Weights of a small GPT-style language model, trained from scratch on English Wikipedia.
Architecture: RMSNorm before each block, rotary positions, untied embeddings.
Each number is 128 + 24 x the weight over its row's rms, rounded and kept within 0 to 255. Layers, rows and columns count from 0. Numbers have three digits each. The size before them is the row's rms in percent of the matrix's.

# k: layer 7 attention key, 96x128, rms 0.0849, rows 43-63, columns 0-127
# q: layer 7 attention query, 96x128, rms 0.0849, rows 44-63, columns 0-127
# v: layer 7 attention value, 96x128, rms 0.161, rows 32-63, columns 0-127
# o: layer 7 attention output (transposed), 96x128, rms 0.178, rows 32-63, columns 0-127
k43 054:159129135146146158097125124128141091165128127149086113124202088132087092125110125154169136095148130124131096111159182160113145102106113146109118129150122168155122075123136109117117104169124161139131146136127164130123145184173117129070138129121167140110111095115152124146144125102144131137093139115153128123105099121108162126111132140128135139082120117136104127155143160143136170112085
q44 060:148116145159129121097127092127139140105104101131104149133132202170134145129086096167121121110099151119138139112104163154141118104107114125118139072139101147172136157140137137075146148151125125100146155112119130088104120172154112151077095126107121093140118117117185099119078139151147153144111127165130148134088135124120146112149107129120148153129140094158133107168146100110136147166114
k44 065:105151123135104103133144143140169156090137129131131134092050176140126150096155104109073127139127109143143132109092096105134165139144136079122142106121147122106157161136139102131126128109123130149126111128152095116136117097055112096133069092154119098134108146136098109117097131116179160116148124130137093115145099117146098106155138088145090114150149124140146110128151113136134119121086
q45 069:122101155116167120108116127140078147121116157112119114146127116160170133171113109130148129127097150160148146157135129140126087114115117157145141123094134121093110158103112141063158146105095109100169139093082141119133138110122124100165174154111130152107141095105145096113146136134079086077096092077103148109148135125133132106140128134132120143120142120131121152168118130119178112152172
k45 056:137094145145118183139199128109115127136089127110164145152160143150129147114109117107140131106152102065115109119106119132093134077105143114134159139154132141164119177145102127149135113163123153103149101172160134138098139135129135142123082112083108167154148160113135117119108078122088137160131103129152112149122156147137110127101112141126155106134120194120109121136145114148133124111172
q46 050:123132141161125131101124131147091137112143076109112133102146128164144123141132150129126167142122124152153133172132111126114143083110162118138160138121108146110139098154144074145105162106158180126135119129107110155152146132180092149137094115141112074114103111101093176146130150105132128129157130187172140125116126085165140141125131105134127146142111111130146094096091102182087144148144
k46 052:127139101142143109133117113089107169120161100117152112079126164141143142127137114174096130135071114171093122094120111109095141132180131123132143147149155125111125159126117118137132104103140125139132132109172107115130124081125137106185070141140143131120092119144152111133119121128141147145180103188167130152092104134102114138174101146130137138177135141125153120098093122098151127088127
q47 069:119116168145131109154118155121130098082124095122098125107139147127104123135095104071131149148126142164141139156159149152165153169077141110106132095088117157153128147170152146127108122101126112144166130128121119134104120095121123127140114134128133119119114110081163130152082103169074143162107125134137125108182159094172101126145132156168150165138129137111139132146107113173133081123126
k47 074:107086128117115113136175137109105131118125151095125154128118176171116194127169116107094127113078140115113131148099106096105133100127143081106124153155128114111129144137125128104127121081114130135170102145135106107121107073098126122112163130136097126135122144122113138115125095162076121119181119135110096104125141120190086103142133128134153132142140147137176163128085118142142103132168
q48 089:123093157112110126145144129111116126088114111106072126097162154122104127115098144132139129135103123158119119168170128125148130144094158135121118138120137147145150177158153122138087086064124108134158165137111125087118115105134138154119138122154156108093107098110153126165072104148087133136153115165168114099110162130130095120160146171167143148144125122151156116139090111165140124095121
k48 107:126085108132132122134169093113114153106145142090125139102137193143131163124121140103127135107083126153105123127112103108110110119113129103119119163142136131135125163117115141127118122104123111153165137137129105120090118065108179162139112130141144137141103159116152115139089085152075133130180149128134109134128137129172095064166126168132186132158135144148143144143094124119143085127162
q49 080:134143131070157101127102111127155084143131165105133109131124184165156159132113109128127138135126140162123157130112128160103108163131106144133109114115148117114125141106141172156143106093093120130135135067121113136108109121112158132083166137083131150124127121132199064114111083158085116125087095105112111129135160132130105079133131154132145129159116126171115129147123119114158141125137
k49 068:130100129134130130175163135135115076081115150148111138129159126125108168146124151077095109085124167110108130177127127107109141124106122138118096134138102119137146123154128180090114075131113166127142136150100100113097133108151151127141192141128115172145116154120134142136115119131080142145139167101123111114134176112161107100128144162118172146153153122136113156149117121141117089175144
q50 142:131129155115137116151130137114123094096110127104100107103164142137135119134086113100141150137107132173127145155169128150139122158087144129110110115101138163147134149155176134148106095080107124128165155100105113118117108096131139152107141114121143114106109092083180105156075084151072135132116111148138124109136166109141093117151142173164154170160111136143148130139087096153142112100127
k50 083:129180144127113122120082142136119139164127098129139123121093088107132083101115098174113133181139088149140113102138140137152142145175136148148163104113153107131141109111144083140152137113137122130095130125137143150156125150119089111156097112117143089105131100136087129131139150113179110104122074143143143146120113133095139193126118083124091129110116108103154092103151129144117161089097
q51 110:101137158118155133154092137133129088097122129104119106111151152156152113144104105091155167128127145169150162140153160157139139148089136117107103111087131161124116144144151126149120121087090116132156136085104106131109121092103143122101121129109109133122119099089183096124093080152076132153091099124124139108165154113149104090146125168148155173156134147123117144164109097142150118122144
k51 141:125056122125131105130174119121110132124115150098124138133131199143114182143148121100126130085092144120097124133102108105099116089130140084104120165155112134127116169130121149100141131130122132134168112151131120113105118076118162142112155135145114146133127158106141108129131086141064146126172141116118105112123127141183108066118126148146167139126134149133140151141094129133158099143168
q52 128:148120103100145111128199115104146149137131179163126131121118160139144172100081141151113110152138088145123130142137121133109115159164066142153111159175135109148145140114134137108141043075139109128136151121117129145118100129143172133110145108126138125141142159161153120101116142159101112121127100127134100130129161147107104092148140135104132136156097109183108102104128163127126143123116
k52 139:134103104121136136132146102106154152146117142129172135123163168153125169107126130160160172146122138167090145098112128123127144129121159108124129117145130125132112134125128136095121056117139111138139158138154088140058151143141140085143094141104115139155110134132154110115098111148109138155149155141153118109118096132041160114188124103146144130103125117129092117137127165114174096144134
q53 146:127178110153114132128133139153161136164116159137128105142123057061101141137129080106084109133152132106107164129113084121130119168137128144129148097131140144161124121114169159123157135190146122148147102143150144166165119111083133128135150110109140138114123121074120127127139126152148134116135137119114106150140132115143129148122120148117129164124123124084160169054129123111152097142093
k53 133:149129153117147094177114127126082099120102106156116117112128110072103128110125102105092100108145151147107075138131121117112148159162135127150123119142141108161129131113148119090179069160150153141115173121091114148128125119153158107149154155117089179105114172122104115122154176120123108136128115142114106151121159120157152120127142123118133139153144090121149097109140128186121096164109
q54 157:080149079157124158134157158117142144126123106169138125147107122157109125131118149080120148156152096107111127093148110127155131172189110100123085159129132136141184072124083078117133127127114126086122137112128121105146132136170090130141109113161119123129150108145130073110126126145129141139118139137129134102129117112162114171096140102140114124144128142135118143158115152141168056141149
k54 145:150139141110111123121091127119100114124097139134109124154139117125092162092112168107099147184163102087115142147131120138149162133128172130098097110147105113097132096123166126120119113148136100113115132129127127129140127195090123087154157088130196130125143083101103137130122107118111131106120113146116138106127171142155160133140088106084131114121137143125158137122147100111146069090166
q55 151:085147150136168115128167166151118202145114111107111138089125108115151116117104177121156125113154140123137156147115158115116122109137129137133125157135135121155116155154136119131150104116131097140162111140095098103156149129125083120095141107144064101083157162099081152131136102124161133144155128139199140135163181134145150110148155135138147178141149128142122123098127133144126136136129
k55 148:098141113109123126145115133109131127091151105104138121115129111112146102093108192126155133142113119130132130116158130121108106136146177062150097123137112152111094126128103092173141149118142111126153132098134105146155083164114093089087129150115153155129131148131124127087182133137162104174150157153146109091165152170123165117152119156141118168169106147144118116118151124124106099165108
q56 160:176108129172092088109121125095122091163101124148135150132087093171127093138104148136147083107091114119134078110127129148105116113130183114145110115107106132126104119142115114125163110101141148074153132117114145081093157117152100157106153138097182107158154138141122117167136128119101153105124172128152110142120160122137150172126160097116152103099118097131156125118126107125143117127134
k56 151:113115139148137112109127095116142129133112159099145108116118143176124144113107090093158073115127122076101104112122130138111126095144131107149171110141109170159151138121154143103179148128125142083177139147133155133096151079163134095109174130164154137140103163096115125095108142123138127153148150109155127111094112141098149137132113098138183115089106155137111163120099117108111105094122
q57 150:172175122123186097113139154100112164151099139135169109143173141094143138153140153156123155076113157144092131121166127134122130094110126102079141120108135101126126123163135168107127154148135154084077153147115059097135120118169115149115149099123116127118120145119102121139103141129132176139143156142087115148134131136112111128104142138144099100127137139126148118172149107099089114127120
k57 150:163165112137134103151149196121154118153104164105177141130103075136144150125086143146173104121125120112113162134168124100130094109092147090109123123098128130139127130146120144108163123139127125146105117140149119107105138131128076138101145091103185110148114090137100125175116157154091145100105112132137101124150130106156108092164147136149132150167144131120096113103143129121123138105077
q58 170:168135086130137100153205146134122139161104108143143146094082155119169100132117130100081139128097110166115107170137136176122150153103113128130171151135166115156123140112085132144101143156163126119131141110135145173155115133135095102108132140139138119094152143128111181117106140121138139126090162073092145121126110133095138113135095112159121171133122134136121134151103103136146090131107
k58 158:137127140125175138158128114118104148124136095126144151102100174073130118136161144127092142140131096068130100158139135135117165124072129103094148117127173128134083134108104115133116106157134130116139153100118116118103169141127110122133139171118151123175088104115100129125151140146124151095121124094124147110180118137108130115124104113199096170145143134120124134122070125077129103112133
q59 161:114127163130103077110120127110144154155159173104168153131140113126118106130152124077117197172086147120158118147128144136117138120127101125113156189147072161123122132165133153162143113129104143119128150075143159100127123109126140146125137119130131131091137100078111106114115166099154127158164142143109163124105140145127155139135107089140140115104119133111134159126171115107147133179127
k59 150:133117137143159151091147157121130146125138158085133156113108137094120085093102143146121181162141120107144116167147145130095111116147105119134182135124096111097151120100148159178143076133126110127058161134159154117147142056138121109071140138144125124121177114131109127119128123155134120112137125086108125144110125157177129152112122142108122146118085135143130153111134096130142140153130
q60 162:156098139165087084182119161128155109067148128124143100154108109121153119105139153152098152104140136098132096149168126123082121105126143122112122131148126148079165137167146121103108116175066093103094121110144137127132132139123159100112091135137127104114118118105129086121091152135107129113087110136140138134161128134123063120110083132100148123109119133147117129105109106167110137108138
k60 153:155144135130116136110142142125138107119125146146178140140146104118129144154105155115105112126154096102112155115138105129130097146116140154110124115098130173106152148137113085094067087141099114119149137112126136151172168115128127117124111143161110147066148152110147137154098108135209110168097096142151141100126117112124096102114151134144170111119120070122116160132059139135125144123127
q61 167:105133132147127130126134149138142136137120148148129131100100138138086110172154152150151131163122144147123134125076084095108129139102108180171086144179102114104132145129078147138147145152136118131137142157198166131110134121117149114094106110118104154110087111156095141179136119128134160125114080116144119161136159170112138115132145105143144091132172163112136136099090106170138119135131
k61 159:141141165125144075116165116115107106100115136153112090119130147135148096144099131140149114172129096154113114138084125090143161166117144143152180138121099166107144135144137109110162190161128103128106133113138107150127147112145152098070123168121106180142085101152147140132157105126132138146160139143125133162162171135107121134134151126108092099120134102084110117116120120140172105099137
q62 173:119125120123147121162114140126083134156204138117124158107119149131152112158083158113109112109141133138100109131134124081129117097126136131142144168127176082129115140086102134144096150160136103121142140128170122120115139130119099114145117080177130117111174082139133159110109134122102124147114099129106130099113111129169138100177162112111157091128174088133157101137161128100156129094120
k62 160:135123133132119095082123103088137101145180117120100141118153099129132103107125107154112146142137136140101094155127116073114114116181109141129156122133155113109102142136070132132087143189139126147142150110121164146089144140136112137147115130158114135155141132075128109088175136195131123171175101137109109118185119104111121124130104166143150127132150149118137114138149162119143104126143
q63 156:168074129112123076137144135110130164108154154100130121091123148119114130105163129148172113124128170095128106149141127119147135153132136145073153146087132164134137090113156118127114156124109128097137160121162131146145122116151138116186127064121113131134128139172135117143142095074130113164106121142134178138141102132124149132129123093137122140158120116118159081122101186131119142156082
k63 145:148109151145095135109176149137087146154141135119117119103159160139159106127115143132139117154107128098118158138122150107111120136141133171059147123069137169130089102096122129150152117119111130114175148123125133103131118089116142132185133077098126125155114113166143115134121129132145144122122119117141155111130120125114123090111108146096096129117102129120147136084134175156104057180092
v32 106:101137128137120143101145136115125115135093184143111123136143125155130113073122118115128107139099128144108106207130093148107103108094137130099125088144147197151154126149123121152134134143182141115156160139128151112128121149142104138123103099113133138107105069161123098181120117101126124126114102117141108095119104171130121131120089143123148135151170071158107110118135119188130126134135
o32 105:081089149162127130152124108130112144139122133096154154179089124120135133144130153139122112135134118135142138132121201162058116120164100133147139163133127109139106106123148110159078151076137090104128145092118116128151132148109125166102122189168149133123109118125150125133121157146175183143141157098134133174104126148143130103160137138130121166111121113108107124150095114106132124144116
v33 112:120121097116149139125165122170156118126135155122137084143138112129108141099112113134122165104121109138108118146134127116088107171157136125145154135134160107121113137173137156133129146101126079095157129162088142164168122120102136158114144134118125150100152106127175147107109115159125104085096135138135125116151091138137127141096146111151080143100168122074129100098154124108127089070060
o33 120:176130147131125126123159140154121125119117125145167158131197155123165138114122112147127074185134140185164177126113133158136154115137142153123129096148109109130137147146127132119100132134131106120122158123096094137126128152120066153122153112159118129108126154113081121115097148131141099171167133121132105151133141098146115097082124110117117130169107094200093107118132127116100138144122
v34 120:200123149122123149082152109130115109133118102165151139104126089133066117084154116070158120107120130125155114139112155132121115156140159107151118104108117149147103126111128125172150134112106105134118142109187111094111087132147111153140146154141130143153133141108143086166107147132104163173134118118136096076109165106149126136094131149120120130130140080087124129120106139090143151117104
o34 124:101108133127147166147133116134119160109166143130134116060136130150147188161129167138149096117111171110146102151105138103148117167150111162189094140123126123125113101123116137134153114121111153155124149126142112131090161130112121128127130126173122092134134111138122114078180147111144128093120136122187151145101173127140132150102108158103111104157080114133135113175131089154148133117145
v35 108:164147097139171213112108136143129122197118140148089104110130135094118110123083142110155142116120134129064144118119127137147160116158134129092161136159135119134142143073134096133137153135173113136145158116162072111122138144137113108126148125141145162071130146157143124115116136162135122125125127127086114092123143112132130098135132166163132117106153136167109114121117150097093130134155
o35 117:120161141125108101096096112141126117128106138108133176162146127115127148107156142118136104168096156125147114121111164155115170132094097119130109096110100163104104174168127133136109146128102132199128116142138127169153173109074151140149113128142149115133107165112146130163144122152120113102092129107136158147127162110116184164171155119094127101126113100099159105150148108127125172126121
v36 117:138166145074108121113118106095136154136087133103098115122142132111118097154146109112137166116132163136086112118128184137164099098100152161172103136082143157129111125101114152139139118116062122133142120163113106132100163161111142125102099077130143158149126134085108159080124096129141123141134113154117139119116122130163144113136161123126133168135145105100141145136113081147100155172116
o36 118:124130166122072166112136133136156128139154143120078121109119163120152152131114187155132092099094090110131087105163119106115097089126172149122160156143082137168143153145135139102133118170166118106121137129109131148115133128115112160103128147132100131145125146117159129126123124134106162135049155127123137151127113144104127143144155117118106111170126183160162125121097154164097119119131
v37 119:120148167117158107180151137161121154122162165133102136103149128146124119136119132125105096152115178106121101156103097113144121078087149138134117152151129102188106143144130139140120115094136125125116137113115107123187140123115127099103104098146149158118118155091122114131095147162140163159119176131127126123143108095101144102110088167108137106114108091074146109132145121065145143121147
o37 118:123061163127106148132140120144113161156104121100081133136114128156108107079128118110107115127135116133134141111101143136145114156151111112076104137123131166148104152134152137172142136127121145140123128127145116114139107122088080114159077154142129076073133137116117137125128127105061112120131102120110107130117107078132086167098128106150070113156123145102121136132129165157150103170136
v38 119:115106158102091104111144154115150151116130168152131099072122144114122140120085120109156140109134116144149151141092147094139090177122165157149116131147152103098154106068088115161148132139145182145120139140108143056155160128128127116126139147155118134136125121104127168153148126126128154098130145154145168168127123095124166107126080132164155144123132143138127146089126159136118141095144
o38 118:082150167162174158089108134094122143133153111132103125141166134102098153079130117133118102119141101102152099139160133137118122121087076129090144087106150112134119103110123118070132122141158127187134111160153149127142097127123132137114119101114155104137097087121190091126125109095137116163133123140110101112125123149132122135111125136130105145145079118138059151128146103134122118126097
v39 119:111136115134123138161131171117094093123110142103142122086152160101122168120140098109129111147126126116134183160143118106136099118102151110181182124106116130164102125043117175130102144153126109119138134137121168123140103126106137136147139126134111149124127110103133190122138110090135094142137158156115078167128122143112101145123106136126137105145122078140097062141124121110127140121101
o39 114:153148130140175121115121099118173187152167115163108117190074102130126135086113173127172133117161120142114129130113156130121133131133137141102149117108140117132127140115105087107139125106133066144134115081119109121123132131076149110153163114135118135103150098114120089117117140160067135107169137147166118113160115112100129135124142123126122137133125137177125116123138136155088072150124
v40 122:115128149130135171154102126120117110144105105130083107119145126124145117129082115151153118163152146126170145107140079140061098129149151132139087044139126098115134136134164151116128148124106087135118110173105132148120163142124154122120108127134137108150089143101112081127139104157131143135146117071125125142131084160146110109138117151124098106166134094101137166128102178144133148143137
o40 120:168083108124163097102088155144108171143138137143140137140100132098118164121180131107147118122111121149118083144148127141147130137101112098142112117148101127144133117095150159154132158112117113086130150138098133116137148125141094118116138109121130159119132136163103151081149087164123182159081101143094156128075112104140151099144139120162132144133106134110133161104102091167167148172123
v41 109:154144119127154098160124124116136122124098126154155213112127122133129119130135115109130130121113121109080122152087106134097154131115156160144079079147071112135110157122088105142116153114136155126136130109102123128141112113138107124154146102157121118125150098199130182133126124122149199127123154096109083134116094144143100117133151117092143146126114180108134146102135120139146150155144
o41 115:117117075171102124120157101139098131118125138148077138114102099125126136085105135117094125115099127138111146101110139128104124114148087096104130199138156121095138163115145093150122116126138095101104150157155132123145181115133118177101125114117148112150123106078105154112155111122136079136134084124146149101117139170120184122117085141156108100114112147138111127154119148172113133147116
v42 115:099173121095101140111140142159170112146107209128125104101127139107104120161163113153121140136128119121127107091116097148126102173108125110133081108115071135103097148137112155105143110124120153146146135119167181111137128121123149102128132157106161110120101182123119136132136125122121140158136093143108111139141160172126135132153062141169097117113119105117180139148140114106097114138134
o42 111:157023167143112127161124116109162133139168092161134163110130178115164110092116088105115149091140114105160114156150160102086108104127137148113089083152142097158123120144154121110142145119123114105127111158128134107131157115130131108145125133130140122138143129122139138121085136131150141132109116172135144090138156139143159139153163110106111089141135079105153144131135117124090109124152
v43 117:124088126073163130125092129116138166103117137099122122113138115094109145119140123152104083121130095126124133163097095128130153149133136148090135156074146118145111101162101178123125145148155146121117119148145096117123161121119136075116108152148085135151131110115146101097087140109110116133108152148165066119123135161130096094144116144079110111100129153158174158107134124112088163125114
o43 125:127120140151093158139128093131143118063136148145085115107120143126103133152107170120128156143147130105127105143116122184129145133155102084109129124158101094110069099122101121162160085149153115158174130139090122131134070133111096112160132162112120131120154140146127132142100138126132129122179097149092149112107117123129166102086142125173129140126133116118114116093152103138118159075131
v44 107:118129106145122171099138119138150137135143101146097121129105149123111164150145125139140132130138114103119129154123132120088113118110131178156115197160149119083152141125139153113145114161109103155116168144162124112122111133130149175158094138142169184141097123135149165134140151150146108150141121133168095091117147148150113142132147075107078111121137159092092160078142127093092127160134
o44 108:131175117163121143160104121183141125135118164105167126116133145134145182107135069122118135112186121101169123149137106147110114153113140122144109122136100113106157137098105162108133138153156116146183086144090124090123163114130100127114083119122103082131180172119107120129115143137100146102090140090113134111173134124095170113135111129114104109103115130160114114129142134123159131128115
v45 119:131125179137127144146102100157136101103121120134150172127153123097111157091142146158179169129172158122099132105127145100117117119139117104096166114126145152118175147151143137139128149094181167135116140066158126131120168123147133121160107112120129150131126122117109121150114100098137079097140162127101163117150118099131105145156102154168079099093161158120151159113145124147120150138129
o45 116:136160137121137152119092133144188103158089103164131125154111139116129104119108122052103165134104133142125137124133126103140123157116146127163135165139153120090093131158139156141137106200071104121158090103117144113142160149141113133132122089142153101117077137163144141122128154119175103131124101150094140175124110130152149126126154146077098158155117125138121146127116126112144152129140
v46 119:146120122081129109134163090126148115134155124109118119097115140106130108120144116104163148121169094104122110131106109093145150094154105092120108102134069107138177126127182123112095116121130127164145079123142129129155146138108142143157134182092155188134149125136168120144132140160133126115116098186117130151160090142120121128127134141108121147143078147178093149104125151113117160100115
o46 124:127162151128170095112091146113111126100135129154114107063117144126121089164131099118124132112126115136148133121149169107119091126111120191108123157121133165104117142161121103127137173156166131181115121132129121138136121124140128115154182100156160138111178161155086128163144115139056100148130089093120116119109128127168176084136115118133114122126130130121130122125116109106139152154150
v47 118:100117114129103088106129135128101127169143133076097158123138137108148151128113147124128088095116093103172100092113141148091121142088092116142127146128112125149161115144120132142131135161174111158131149154119077136140113116143132077140173110137175152137153161140117142094091114121134123114117045112148137096132154104121114133156135119141099138153171082121131129112131149116166166138139
o47 121:144109168162128127155097125134098126058082118136161157127130126084129152122150112131129122133138191128154149089149118095120130161139107164149171110161109119146125110065149109142142147130128168108136113115119173149113110140106138121117096105124121111129173143130192151173124135174094117097157142162109112117122141142118117108131151152149137133121138169117134146154118122170109112140152
v48 122:164148166137144146132101107120127097111104141108141110118135130144118087170103153159128089119124116143174154168122132072136107115134139113154122158128165138110112111111159109117117123161163138166140085099103121115107147121113140135139148132076122112086147120151147127121096133125133128129116132124148133091081105161158098138117078088178162125096085168090106094129136096128160144158117
o48 122:063144117131124117121151176141164122120112146085135068127112135134131140125171111096153096103124145127111116088136160101114160136152167146106113139099123118142168093148114152075128109101097128134152173149146167122126115109110142136115138135130099132132077146139140155110105132162117132146206098099162108132136124128138183120119129084133117142138109123111155145105144123112101100118150
v49 104:131148122143132102122117125169164179138081105107127125106102123117106160141130122118119151127155177173147129180144130129127141154124088141131134166123098111130132116136095136153170149135114088154124145128162130177100067124097137134137110108111083140122128099106097134158151109095145124129097103132116139097148131116077116118103070147149173137143078132133146177123117154120140141105146
o49 111:155138161177141122147158082089123101140094140114187112148118105158125120137107173170126134105099104075133088098115118073129121136146099107157137097105149121160149119166141137103100115142179116139150108116145118095159144148125130149129081101099119132128144127157089161151102134107108141124143124132126151147121098121157124162108117150102155097161085111111124128110124093135101098124123
v50 114:129119091174127110109134154148169102094109145092126165112132161138113110089122159135135119093108160131153131146124123089154140111123176138153107104107150113100098139129146066115130117151143131097120115091167159188098109123116153088132131092126149166123087154110116082121126131138127125098091108129108155179081148106109124146105183110135106121117130110161122128121132130106122141132155
o50 117:121106118117101155154127124119116104153087110122113129073176109108124126130142138112135150084123132129121142121110138125164080174150098138120164104121110132108152125138138128126132161156107061135110145135113141121079145132116148110138155140108145100139084144108104149136155104160099178110161150128130127101128096130111083124145133120063165162105135114094122138093176108119097135171097
v51 119:141131108108146090125113138132111109119122139155096153169148123127142110123153083104141153155145147115112139067163140140139080121138126150126144156124174118132204105143113123123159120123148088129146144132170158130150122136116130122133126148128134148135106131119136114105118108132122190146101142121128144108149149111122073116159096121122090186120063179129092096120120106173142160143124
o51 119:107170125105113137175170150096141157109155128141140163136101137127124134109120126154125076119168115171081105095139148089102154142148172170144116127134116111138109144166126127137137117148153163144151091121094146125164181155135102141158147117145124097094117154117137118128132104099116122130132171173065150118122120177126118127133110124134164102111131134090135160102123124116150172146126
v52 116:105162114087165131084142109138147159127155094149119147146189138088151141148125065072118148184139113146155167160143111079132097118108159113106164131148108139158118131147152086106127111155123144131137126112108113120144112130132105136140138121144125111134127115147114044142125114124148134126161118144123135174089146110113134150114164134155144160128156148099132148105148101117114131107115
o52 116:169100110161131155143141155127158102147123120150154096166131140142127163093151145148098141130133135116132124142136146109124165114138077171127136160101120165129108170183128116178161149095136170133133112121106142145091135162129118091114118137116161151144105146124142124129126122092093173179129092073173119138165165131128116148146108142135139147124132156153108116106170148097141156146120
v53 115:152120155110116096127145130126121122117125155122086126136133121114151164077114108175149167067109110145133150153131096151143122151108104161132185103135111107166101144150168138138086123127062117121120122091132089097141102152146148146102152116122109118132131154096121149149148154126143156161165093123128136131116140173109134100159134129128109143069164144128118109108110093134100096104138
o53 115:143069086129142176084117077141127147130111084142167157129137110158146107136139140124141098135129101109076116133160125125130122151110142103112111121158122167121128134139145085133157083136154117114131115124110103145113088126124121108144142145113110103148165168106165108154131146165187093171115154097127121116158170105147141157144102116113089148139104130167152159145112098103144138135120
v54 115:124126138140153124128171117157097119139186110097147158141069135119132131186116155128152147140170106130122154122129085161166134168183177118108107132121135114180131124107120139154135133118094154141128160147168143186125134138135123110109129092079133142108149116100152129118130137121125108102146143138098117140099128070113140164123129109112112173102161132115130155166119121167141140133129
o54 115:129125148137148108128121163092145122153069153153073106128141086107169103148130162108101110143101128169109182108137110156149128100111112138126133106106143135129159119151138153126165134137157136147141117104124149109120138131132137128150101169127136122157149123150108142116118129128127138114119126201140126122170115128116082098156094133132153093146098141170144090164124077088149172120173
v55 110:114109096141160120161128123104134134148133160118134138132131145177150099107111112073139161113131149127138103094119142117129124140131153099096114124127151135119172096152174134109123161156048111103123169119121084146134142132155138152146128145163138168140156129110134158144102152116115108146154077138098165156132081167140127125132077123165114112176134132112146118180131140132092116144117
o55 110:128144149031129129087079155145140132175116118136144116104114108082119108140153121158110122145132128131157125168122111088144169114114097167118128161110138132119158174099128128149120120110164137078118106122143112159134108148077082125089147159125106096132152146152120105151166149132131139148145181156108149104098123158113155120151151134119127125147126091137116155113117128135146127123138
v56 116:126120146131117092145152114063166118128107120120138063124127137114146168152158084152154155111140114132125135163125120144154102146118127148114094119115109133125148115073089110147125142127142152095102154110121113127123116149140141077151127111171148102101086115123133114112128128201126108125109128076116154083078137149147124165086155138126143160143102136134109082153129130101137151140108
o56 118:092149120152131154149159125127127139148129134127120185091113126139099141165072126110153126144096084146160085121142099112147147171141127140141124174137126123127113161119094158114109164093144111112096133150125148121170105120091161108121120129124122162153120127093170111134163116116109165149115125185164126140164136092094131150123094113129110132081111127136095134111126071147089131122149
v57 114:106135123131121124100121163189100135122150088115121138132145145143151093114099085145158150101154117136053159130146111161098137107107134146131101096077122135142145114148112112134159107147084150120130134112109097097126115107137155115152121144155118103128122155137135141138152121163135085083136115172144083126175151157152151142131103127140142113078116145072133131147126110095165149108150
o57 124:169151139072160138154097104095151109147136144147168108158131155100171159091182142122142130107104098118152135114106100168130152147186146115119113145138135124117145123111149108167140114146168092151118137143138155139115122146192158154109126152174139100125142146093128146145104095120151114151113117156122133086154172090117133151142103133153109143142128142084125103126146141148105122120135
v58 115:161124083129163120115152102134165109101107136098119099113138135092162112081165141101115124102141147139125154094154133112150143119188100134127104150169119144162134125128078136149119120107164148130107111155097146114155157140155151092133134118115125070157094103116138133142150128148129113130135053150145118122146126122125132137125152115118107120099147105081089171148109077112154113157139
o58 121:104112161122145116164155125105133123143100148149131166137187147156100114184143148099126100124120137114148168161131127119132121105113133128147141141122114146128111083127116134110139121157117071115096140167132131145142151127179115138160105127121134154109137193149184114120148131161096125133136149142147139140127152151139147182131069118168136123126131177171136139083161162151159125118140
v59 108:163124152118109144163101162112178094093151085126139139144128129118101108122130086136149156155116106132115074121099086149129074134134130091135137199121115119117124112161114143136124129102111083101146129129125116069153140146132139111132135092140133120129103135134115101110110200109124128115122119145103137165128142148115151142077097093148122097124144129171100136144124157153170125145101
o59 115:116117131120158108141112107089140119112146111109136182098144153151166102117136138143094122108162119161120151119106129101160161143141123118082158160112133098132120172114127119130145106114082164132146151150126130105163062155147120149157133131144125100130129112172084114097143086150086146146101178095147117145143117153112113149143147132090114139097117110122090125130119098147118135077177
v60 116:158106128115122113154124121162099145089209117136165137146096153122095090109115112162139158128159168113104140153159147122135102156107160120104151148146088128124111131147115166118146131113127125137134131128100161145161174117130103099130151131119128137153104166172144110135157123138122119169126078103181111120085125138131102102148118107112160102148177127118139086126151126141097161102146
o60 120:128124086124130180128150110107137098117095137163033121164131138121168105118171115096102162122129104163156148148140100108145156158150122119157151077125131113116115081123162103113107098081130160118127133130137120121097110125132118136135122130185158114102132164140094090146133124108138145105123163100126100149160144131137181113111136116164150108127129121125111149137102131138122142161108
v61 112:157138122119093124134136123138162095104106123100100106152119146100126136131119067130104099117125098150112115125177089115150101131134136115107106126165156151124090130119139116127183140109096149129112141076126108134136150130119114139096110127134158138200185122100166171133131129130116127127118132134142133115104148096094080125109098165132151124109070085128110141088136154117110149179135
o61 114:134168152148121137133133121136169134157146110127124155101146142145157135119125106096139111097114105084130059158151128160113104154129120113116127168111102139121146105169162122124115128159128156108121134106117120129143077139062120135121104091123100135099074153175097103133106094170124109122166138134154158110135156169143097141135095146184140085118113141106126102154150109124144122146124
v62 116:123128154123153155176150132162123138125097145102132105109150130129132122105096111077131122167114132120148103142187107139186157132164141131142137126121103119172116129151079117106126167146116119123115093072178148088102120118121135119141104141163142106067141122125128124118119106130121129126133102106186142130102100143144143135157174099146102167118131106148119105127152185101131126155147
o62 118:173153120138097104126150121094127149112109159157139098125137136126121136163124082121109123140134115128111119169147165093148155117133085089144125103139137143107146157163123173153100119094132082124158123140093113162138082144152163114124148134155155078140108143103167123095173137168085134102159088143158120142125136158124084157119164111128092106130140118098140133147136094163120136150127
v63 109:101130188096091145088107149114144137115143182139119184134131131139146084140096118128120126087104187142116114175145088156145123153109140095121125127149090171143129105109103139137104125139133132098121160112127099131106103150137131119170112140099115126154131167118139144108104123127125109085158155117145074155158067107129085136115141112109124140145153126142124161105102107139154118112139
o63 111:128109113125164152131122107124105124099085120089107095182120136116127131164127147147156127119155105093108121119131147184123120110141097158098088143119164098141113126102140146161130131097105095107114115118112164149068115125111076165123126125134110099106109107158106107180118136140152096145072105175153130129142126190120133142142118108116092148099106147129131106114083117136106125131144